Weights of a small transformer language model.
Architecture: LayerNorm before each block, rotary positions, attention and MLP in parallel.
Training: 156M tokens, 4755 steps.
Each number is 500 + 25 x the weight over its row's rms, rounded and kept within 0 to 999. Layers, rows and columns count from 0. Numbers have three digits each. The size before them is the row's rms in percent of the matrix's.

# down: layer 10 MLP down (transposed), 256x64, rms 0.0742, rows 47-93, columns 0-63
# up: layer 10 MLP up, 256x64, rms 0.103, rows 48-93, columns 0-63
down47 081:528488468530520480527499494479503498529571447502492466501487476507498486482501454515476522530502488486523521488480509510487587513502516464507472530470497494490542487473500472498515508512523471
up48 125:513478464513507533517509539429515498536499460524508486483484477535502507489539510491533494472423533502518480506465486512497470488486497477502482524518503503459497512477513509502516459517528543
down48 117:502501518496536516496481474495487531469503507500494474528484486473528453495507523488550523438544475489487529509508507495485500546465524500487493448549486504507494513535472555492461487498511473
up49 005:494489507499524498485486472476467459524490519503513486467456479516494494545483494482557464484500537562503503543473496471503509522481497524482437510491481507464480525483507489515492482546495534
down49 005:499494506510522472523577486489501488478478518529503494504524537498502480463504520537486488483523477484480505489453475515484487548524473481529511500445499536509422467484501497500484505523493487
up50 087:522503510468518515494499468491515529522473470463507523507434495484492512529491536466522545488512500499513547512478506491471475506490512502460471537473462489525542495461520508470530486511542467
down50 086:489531460442521477514486498505466492467547482537479510513534523481515516493506446513471500530503493512478468501505526545508555487531473489521465444492507504500473497504516532504496490493536520
up51 116:501501503482529526498480480491495459539479505529518479462499482492513494539489510455493541509507518547510512501497542471508457509482505495520484509504439505516485507504586467473469486480521506
down51 112:509500487420470538497516525548496500494477524479492537521491496456542475513468540516477484509511492510464520508500480511471525520489489470477525545541498522496489508479492516505524478468524461
up52 109:495521490497509511492504481532518475537470497476506507487529475487469499541496493515472471501512521542523487472515525455470512477467503538497438479489454493509481522489513504473511486501552572
down52 108:465491544514464459513503488488522491486476500498481482514507485508492478508500525508488490541495467520493526503533486480547466502492508514531453499460530482517535435499525571525469504525502490
up53 095:486523494566477509465510494502488491524498481509551496501470469545480484494494507497513472533479493499536535522474552517504524511515461512468450506529437501461478495478489501532501501512493518
down53 116:467473508479523511506506543520506497486530481480490493498535472464475510494499527504506515522498482521499519490485476462507511484538523469467508503521568513450532485543495514480518490531427469
up54 074:493493492511560474512496557512537475485473531450489468492482498453552498511486530492504502521466519475502504535472462534525507510512479531469507481488483471474471460515510515478511534503520508
down54 076:527504491478443548506495503471457508530496488537507544520477496517462462502508488509514500547517487532484517483546506499506516537465499426479483499485532478491511536487487496494487494474530489
up55 103:501496529464517498512521491491468511541481503536482508470484547508460511470504516512510457484473493505471532477432503513472508532489508496484503521540527428482511532517496480509516510539508527
down55 104:516495488470531502481515502518461478490502499508535460477534466512508498532487488441469572491516486480499483492531512518510484515507481491550485477492455513494492525544521479488515503496569495
up56 095:506499531555510545461507490498461482518439510528483523480469482521469467505517477491487475502489518531503516512499516556512486467488492499541504483487473505474475496521504465557529516493531476
down56 079:524501495498510505506498476487529502505546517469466507508511528499455488479468499520519572503496511508510536496470479451499533542489532480458485489515457455500551481528468495481501518518500473
up57 103:476497501535537519489496468443543489523540512506507498478440510512489512518470500507483501494475481482486552491467499504433486524520524520494469530529511482485510505504517476469513473542532483
down57 113:473519480559520515507495510551488495466498452486530432479527515517489512487521506498494469484516464532519493527562510510506500496482452511545501456455502518508494506526485485516495490499498497
up58 086:439502524484517521485486541506485502499505473448506459498531457514502470500502501519475490469506514521534483518510448498501499515501500531497467512516483491501480509492520492551478468530554564
down58 090:487507505507501516532504527462517519489514492497494526489466502483513512474456459503499536492556516458477523498531500503497542513473524505545544493477519480494525482503516500440520481526452451
up59 102:500496524531490532509519501480476460500494494483552488469471488509518432531500536477510503512508506540535481510528506504527446530463492530513471515524472495491455508486541476513505479465523521
down59 117:493513552481455514505514492526524527474500525512485507503504490481536491483482500535491528481520448488474563424501469468490488520518523504503526488508522486535477464483514505499516533505473470
up60 120:512490516481486472467509511487516465473462497473523459482488493538485528524479510514539451505514506531506466500512526487455523495468521537498455478497488487477504539487507498471546498566516516
down60 098:509458504480509476461497577529517475524528540480508480497495493519506514511502471483492520533501503495513482515493521517491515486563494503535514473550461489482484539467481476488464477480519467
up61 107:496463497524526461509499465494503486501466468500527469491463526487489500542510550471486503534527487494542525553462507497523441513504484499516534520542512507487487498488504500448508479505541486
down61 097:481495513486504509478498575483551469509518497520497487505502501504481496503513460538499499489461432479480508486539484515441555497490497514515505488513489456535500469487505513501552506515513496
up62 098:483528520473492509525550526488488474503441480494474472498499516469528518499487497535536484505512507531503508530470503508536491470453493454470511508534463488499516511499504457467499488521551547
down62 100:481492489505474491493469489526521474496503509533514490496496482535462475474525520500486478522506516460468489481517498468507527516516475513446529502521529553493541511516471575520514479504459459
up63 069:470557488504536490470456533470507505506494484468524456523485519486519509527498552489509516499484491527527522472518520491507478445470499559506509523491488492487504527479546487472502515536466490
down63 066:508501521508487485491535456491451493501519495512460535493530540490485528466499444489471448531514472510457506518482497508505528548525506486489516502486537531508535494490475503467472553497494503
up64 007:527512533523518525535524509525511553510507487509525516543542535522534525537517512489507521487548527523539517514510525521518518516521522531521536499547518522547517528512517515520494516508529522
down64 005:492472489499479528475501489498515465453523491530468480490514514496508482498502523512502525544478572520453511533479481479517505448475484504447442513507476497496524506526519481503500525457491489
up65 005:539504495502490486501537534512524497503527509530507501566516533462542528466523511541507547509494493468498514495536471534489531496527557515516518513500523505545511509513511503514545509510530477
down65 005:501535489519452506493443501521472519495489487484505495473455466487468519518482516451497482552457443513522470483500514498525475457496516508510492500516478489467534528488494511487516459482475524
up66 091:525457466491512494515548447501494473488492513535509492485513491499511521462454530452497465532546514531454496535508504507499491529482518483516522529496465493457529489472496469506523484535493494
down66 103:484516516531503454502472519491525533536506507491488524484500462495497494533527463569497492488482517489509495488512482492488453491523517546502458501474505517550471484493530524466476501523438521
up67 104:478525478540485499497523465451438484510460504494543540500514460551494501527521515457486488482497532496528500487495486502509474503508440515514468503484504541490484476516504544492470507518514513
down67 103:516503493473464466471508500508511493514488497501532499503465503489534422498520492517479503507488519475489460501482480497529512519534492554523504530483488540542490478556510524495478523450480542
up68 121:517514482484475493484503487440487509506486514487515514480503478534510478521514505493555456481541515488503538501537549532435474485461522521482480519530479494469474462526509486513511487493531482
down68 113:538459528550516542477444490524485503495498482480485487559514520511535525512536462549492498519467500489500486493457488486506533506491477497517522462498496503502486485486540478520524467482502461
up69 098:533547474481516489496499501469500496475499463467571477509455524481516519490516480460512503487482510524527494504464528482476480518475498489554498510523465456496484513503538488544529519523525490
down69 078:462491528459465479466516483477547536481502507503479509526559530476487548465518510472472497532502484502473489505503498492532485533521489522506488445492512481543491520513482466485484545516498506
up70 098:488478509477492545503526510512476520524523501555491467472501480536436502497515532452495530495492498514527526508492503505478502562523490562511470469531514514468496471468501513485517474495513500
down70 084:494440513497519495537505540525510492494527476503446552536475495470483523503499494512483517479494454515482534500511469495503517474496519461469548508463526521496516542488473512521496490514522452
up71 125:489494481495485484456503460519518481556452464526509532458477467494465544502521511501525479497465507532525469491479468492492484491489482564494513532497535515469519504493503509517538484504535499
down71 106:483486477501490512523458520477476503513481503523525500463518451536494509437524487498486497507503505481503515509515501494472533536475534506509494500449470510523522511459528491510528578456523508
up72 092:468504530523516508472539524520506492503455496517479498513500490477492526520483507522541491512508520545485493493522562436498506471496452490461527531477520480470523521506486504453481528528489467
down72 097:496500475509482453519473476527493488495446462556513508474504456528512489500489492496496526465561523472496538490484503509520493539469501489501525496535479511522474489515482493481567522488517519
up73 107:534507481490533495508451486469504522518453515505497475477474483485512500511536547521516480483533498504497489511498527487526494448484502468563486506512461517465491522490554491459516462520528513
down73 099:519487514481470469501542471531476501485551486466524472506505478530490507496542495474530489516514503530498538510541553481485537545518479496455491473507464487495494454469457508523494514496493494
up74 108:458506425502498493481489509476464504511489490480524466518550450500508497519485506487520436528499508518519507504497512531484503491533470519482487464509467488473509540518502448502531516535511480
down74 096:488475546489455541479501514515508534499501514451497497485494457466512473547495522521475555499487504451502488481524450495481482530490464492533484517510489486544507507495510501490498540512543517
up75 098:475502482474473468484536533513499507472458509497535482464484509491482492520456545442538510471503483545485519508466488474475491505521488525504518532500488479509503478499482526522529560543501509
down75 097:503483507526523518486470475510474519482524515531480523532504534530463478513481474491471490486525496444459492508530532534538503503460524495481513437546481517524486472487523469487478494528508524
up76 100:478547450493468502536456466472474506530492561526523478490503458511505517488546530493505499478515532512493483471494505486536468523496480482495503482524504474493495492491481528450510511497551525
down76 104:551480495425516524496491521507513482505534518461488545519485547444547449489509507502506468519533494491488466498495521506477510493508520460516484530484493499498489470521480497481488502535522490
up77 092:496471487493526470502503500524469518500486455490476483518475492520519519495477534498514497507559523514514530519516507526490500508449459510468519535471436486484497540485547521540483472533507475
down77 089:503493490512463485546478503504505514499473466508560509498500508530479527491549468519449533508528470467502477490490471503535532511530535521480501469494536465497526486442486490492491530471493516
up78 113:491487509512511548501492490425495539525507491524507478466479511465496482505496520493540481467501513503551489529440521503494494519491477482508467493514508502489517520472473461540512486492562470
down78 134:503493479488492535489492504514481508508501466452549501503531488544499436503481495541475545498510520506462510485520484484551483469530497546526510503508453498500464480519542509482515466516508482
up79 090:467530511492494538486482510501534503528479502492452478491496485502502527563497529517498465485543517541540472516475465449493510467528466527507523507462517466484487487520453493472496485516513498
down79 095:452474470434512485504517475500506508518519485511545497513498480521543492458505518514532485503467437500510515533514521519489467474470538505492502487493473521527536508490485512503514498458540537
up80 103:500509531515495488551489491440507489533489521475517467444509464524498525519538484495478496525464491522524520532507453482526489543461500531504477484509508467456490512487518479476499495514542484
down80 114:466523493520483558473498524523490491502506501548465490527485500504477489539474511487498517507476553504427535491516499496495513456520449454470488513496474494523498529509528518505500493506541485
up81 114:472464519530524501489518482477476486492490485553547492470482528533443493500502518504522497452504497543506496506497481535438523517449510490519498498526470483460512542495467502494486483503498525
down81 123:495501530494530534516497538500434504509532539432544503526529495484502503525447475505463504487468473501486482488494489494491469473519510480521519521476510478502485498522513477527560508505482480
up82 110:468504469475528503527518487495481505541445523559500501480491509457532499507509516542495510540503498517506511465478490506486456501487552516481504480515524497482499499456513469503489461516561471
down82 110:499546525490477512498451497578490444483519499504531470498508452526501522511443493520527486481520516475475474508540510537484524502520475515481478511496466510524475506519477528501491505511476495
up83 097:536498431535516449516527462507481532483520504530491483475456491531498507505465533516482458458540521510530490500458515488505496510462514513491531513512484505476479482506517476515499521516495543
down83 082:498480519506460519504484531492533514473508537518503508544498457467507466535473499474445515483570541464455500480469475498532475506541518523524514498517512501500508487501508466486470512492497500
up84 108:489508529512465505497550501486465498512456468547496509487453532545494485520509489468538493502523525539485493501536494514509470512457506488478476500501434493535493487504506513498530543461498484
down84 097:491478476513501517516490527513468498485505489476495465539520519504490494467496535513478527478462476510554539513456484476476536507484498526544512497494528495419512509463496491490523469512545510
up85 094:502507530505511465463512457495538478540529519470520468467494478551505516509424499467502520440496495509488530533480509478514463505464488494501506531514488522501496533498506489511525530498520481
down85 078:509480539500468453492476540495486494431515523465498485565518514479512473504534508460474520511476533471494486534480505495494499529532525485542485474477530490505506510525513497502457485511528503
up86 133:501480475516547458485516488456466515476503487503512519470462510479498505496530540458508532482472486506504504521476494516485448507501512552479456507521474466473502510524552522494533485511528535
down86 141:507482508539517479571521504502472485488512472496439535523505514483431541456484475462545510500494510481487477516469507508520521525499503491480525483483522492482548520514483506495512475483500499
up87 008:483487472475472463470494503471487478489489466481479481497495490457487493442494484493468482479470463446463475461502465500473485460477492470479495481477475469487479469482479469484496484467481467
down87 005:530525507503472520493454522527483529516507471512507524480450455527489548533504491451499503532454478523530478502516531500506512479492539526511497518534505482467538536508481525484504454488500509
up88 096:531476525492541525476499485514491528481456485487564466484503476508434501458469518527554510525496521500513481452471511475481506514516495551501486485489499476489492519520509488495515534520508523
down88 090:530507509503430526457532513503456495517502502534461521500482470466520480537491451489522483537520488471490532505479529522500508502501501515504517527492500450502483538475522460489527529468499516
up89 110:503487462521536491506504463445493495505508493508521465494518474546474535498462511498484477475506521493473564469460498520480515516505512526472498448523492467495512530475544500484546511525507502
down89 096:481520517481447522483471508496494488502526492509499498493509495460557476529497493484461502485505515477532499492572465443507494504479518534552474489486485526537509462521512469529489508529512511
up90 098:500461480500509487449526502481468507554544518496529470473478521500451485482490491477489508480496532492508537527533522479533496540518511497488505504487512490500490461470464495555491479540541477
down90 096:496526517487515443525480512529496490506457514476444506539482478449535492551531506475486512494535512505490504491511478521511496465531535476536507472454495516464534514498535503471484512496495505
up91 076:477525498485535512491493501489565460516499497501494456479522482509512498522458529493502562476451474496515535526470530516493456511542473516485472497497456506489485468510489490511482514527535523
down91 082:542489503504464487490495488502444518512522494513500550560502490480472497471525452489507488548505492474495504485515468498539521526453514444509532510532511475486528504496504526459499486529486499
up92 096:478546504504505513522509481453488478466440526494470498504510473479504509524513478496519516522552508519513507517494520499475457500466492520518482469502492552507456487504471477512444470529546514
down92 106:482508454475485521484478507547514498505499536494527509543456490448573472485508508503471472485498495511482512465525481498517476512494512536491515526487472517552517491540500521504534489463479490
up93 110:518530455515462523496555489457458506514503446521532496470491488507524509478511471467509497520517503505535473524482519492493484510452507526491491514463496510469499533496522458501527482512496563
down93 092:494529478502435455516516508526472509483524489502514509508464515498504491442489493501531464494490505462467525519487474472506514523494475488463502549495507507469549520538496501491498553505493550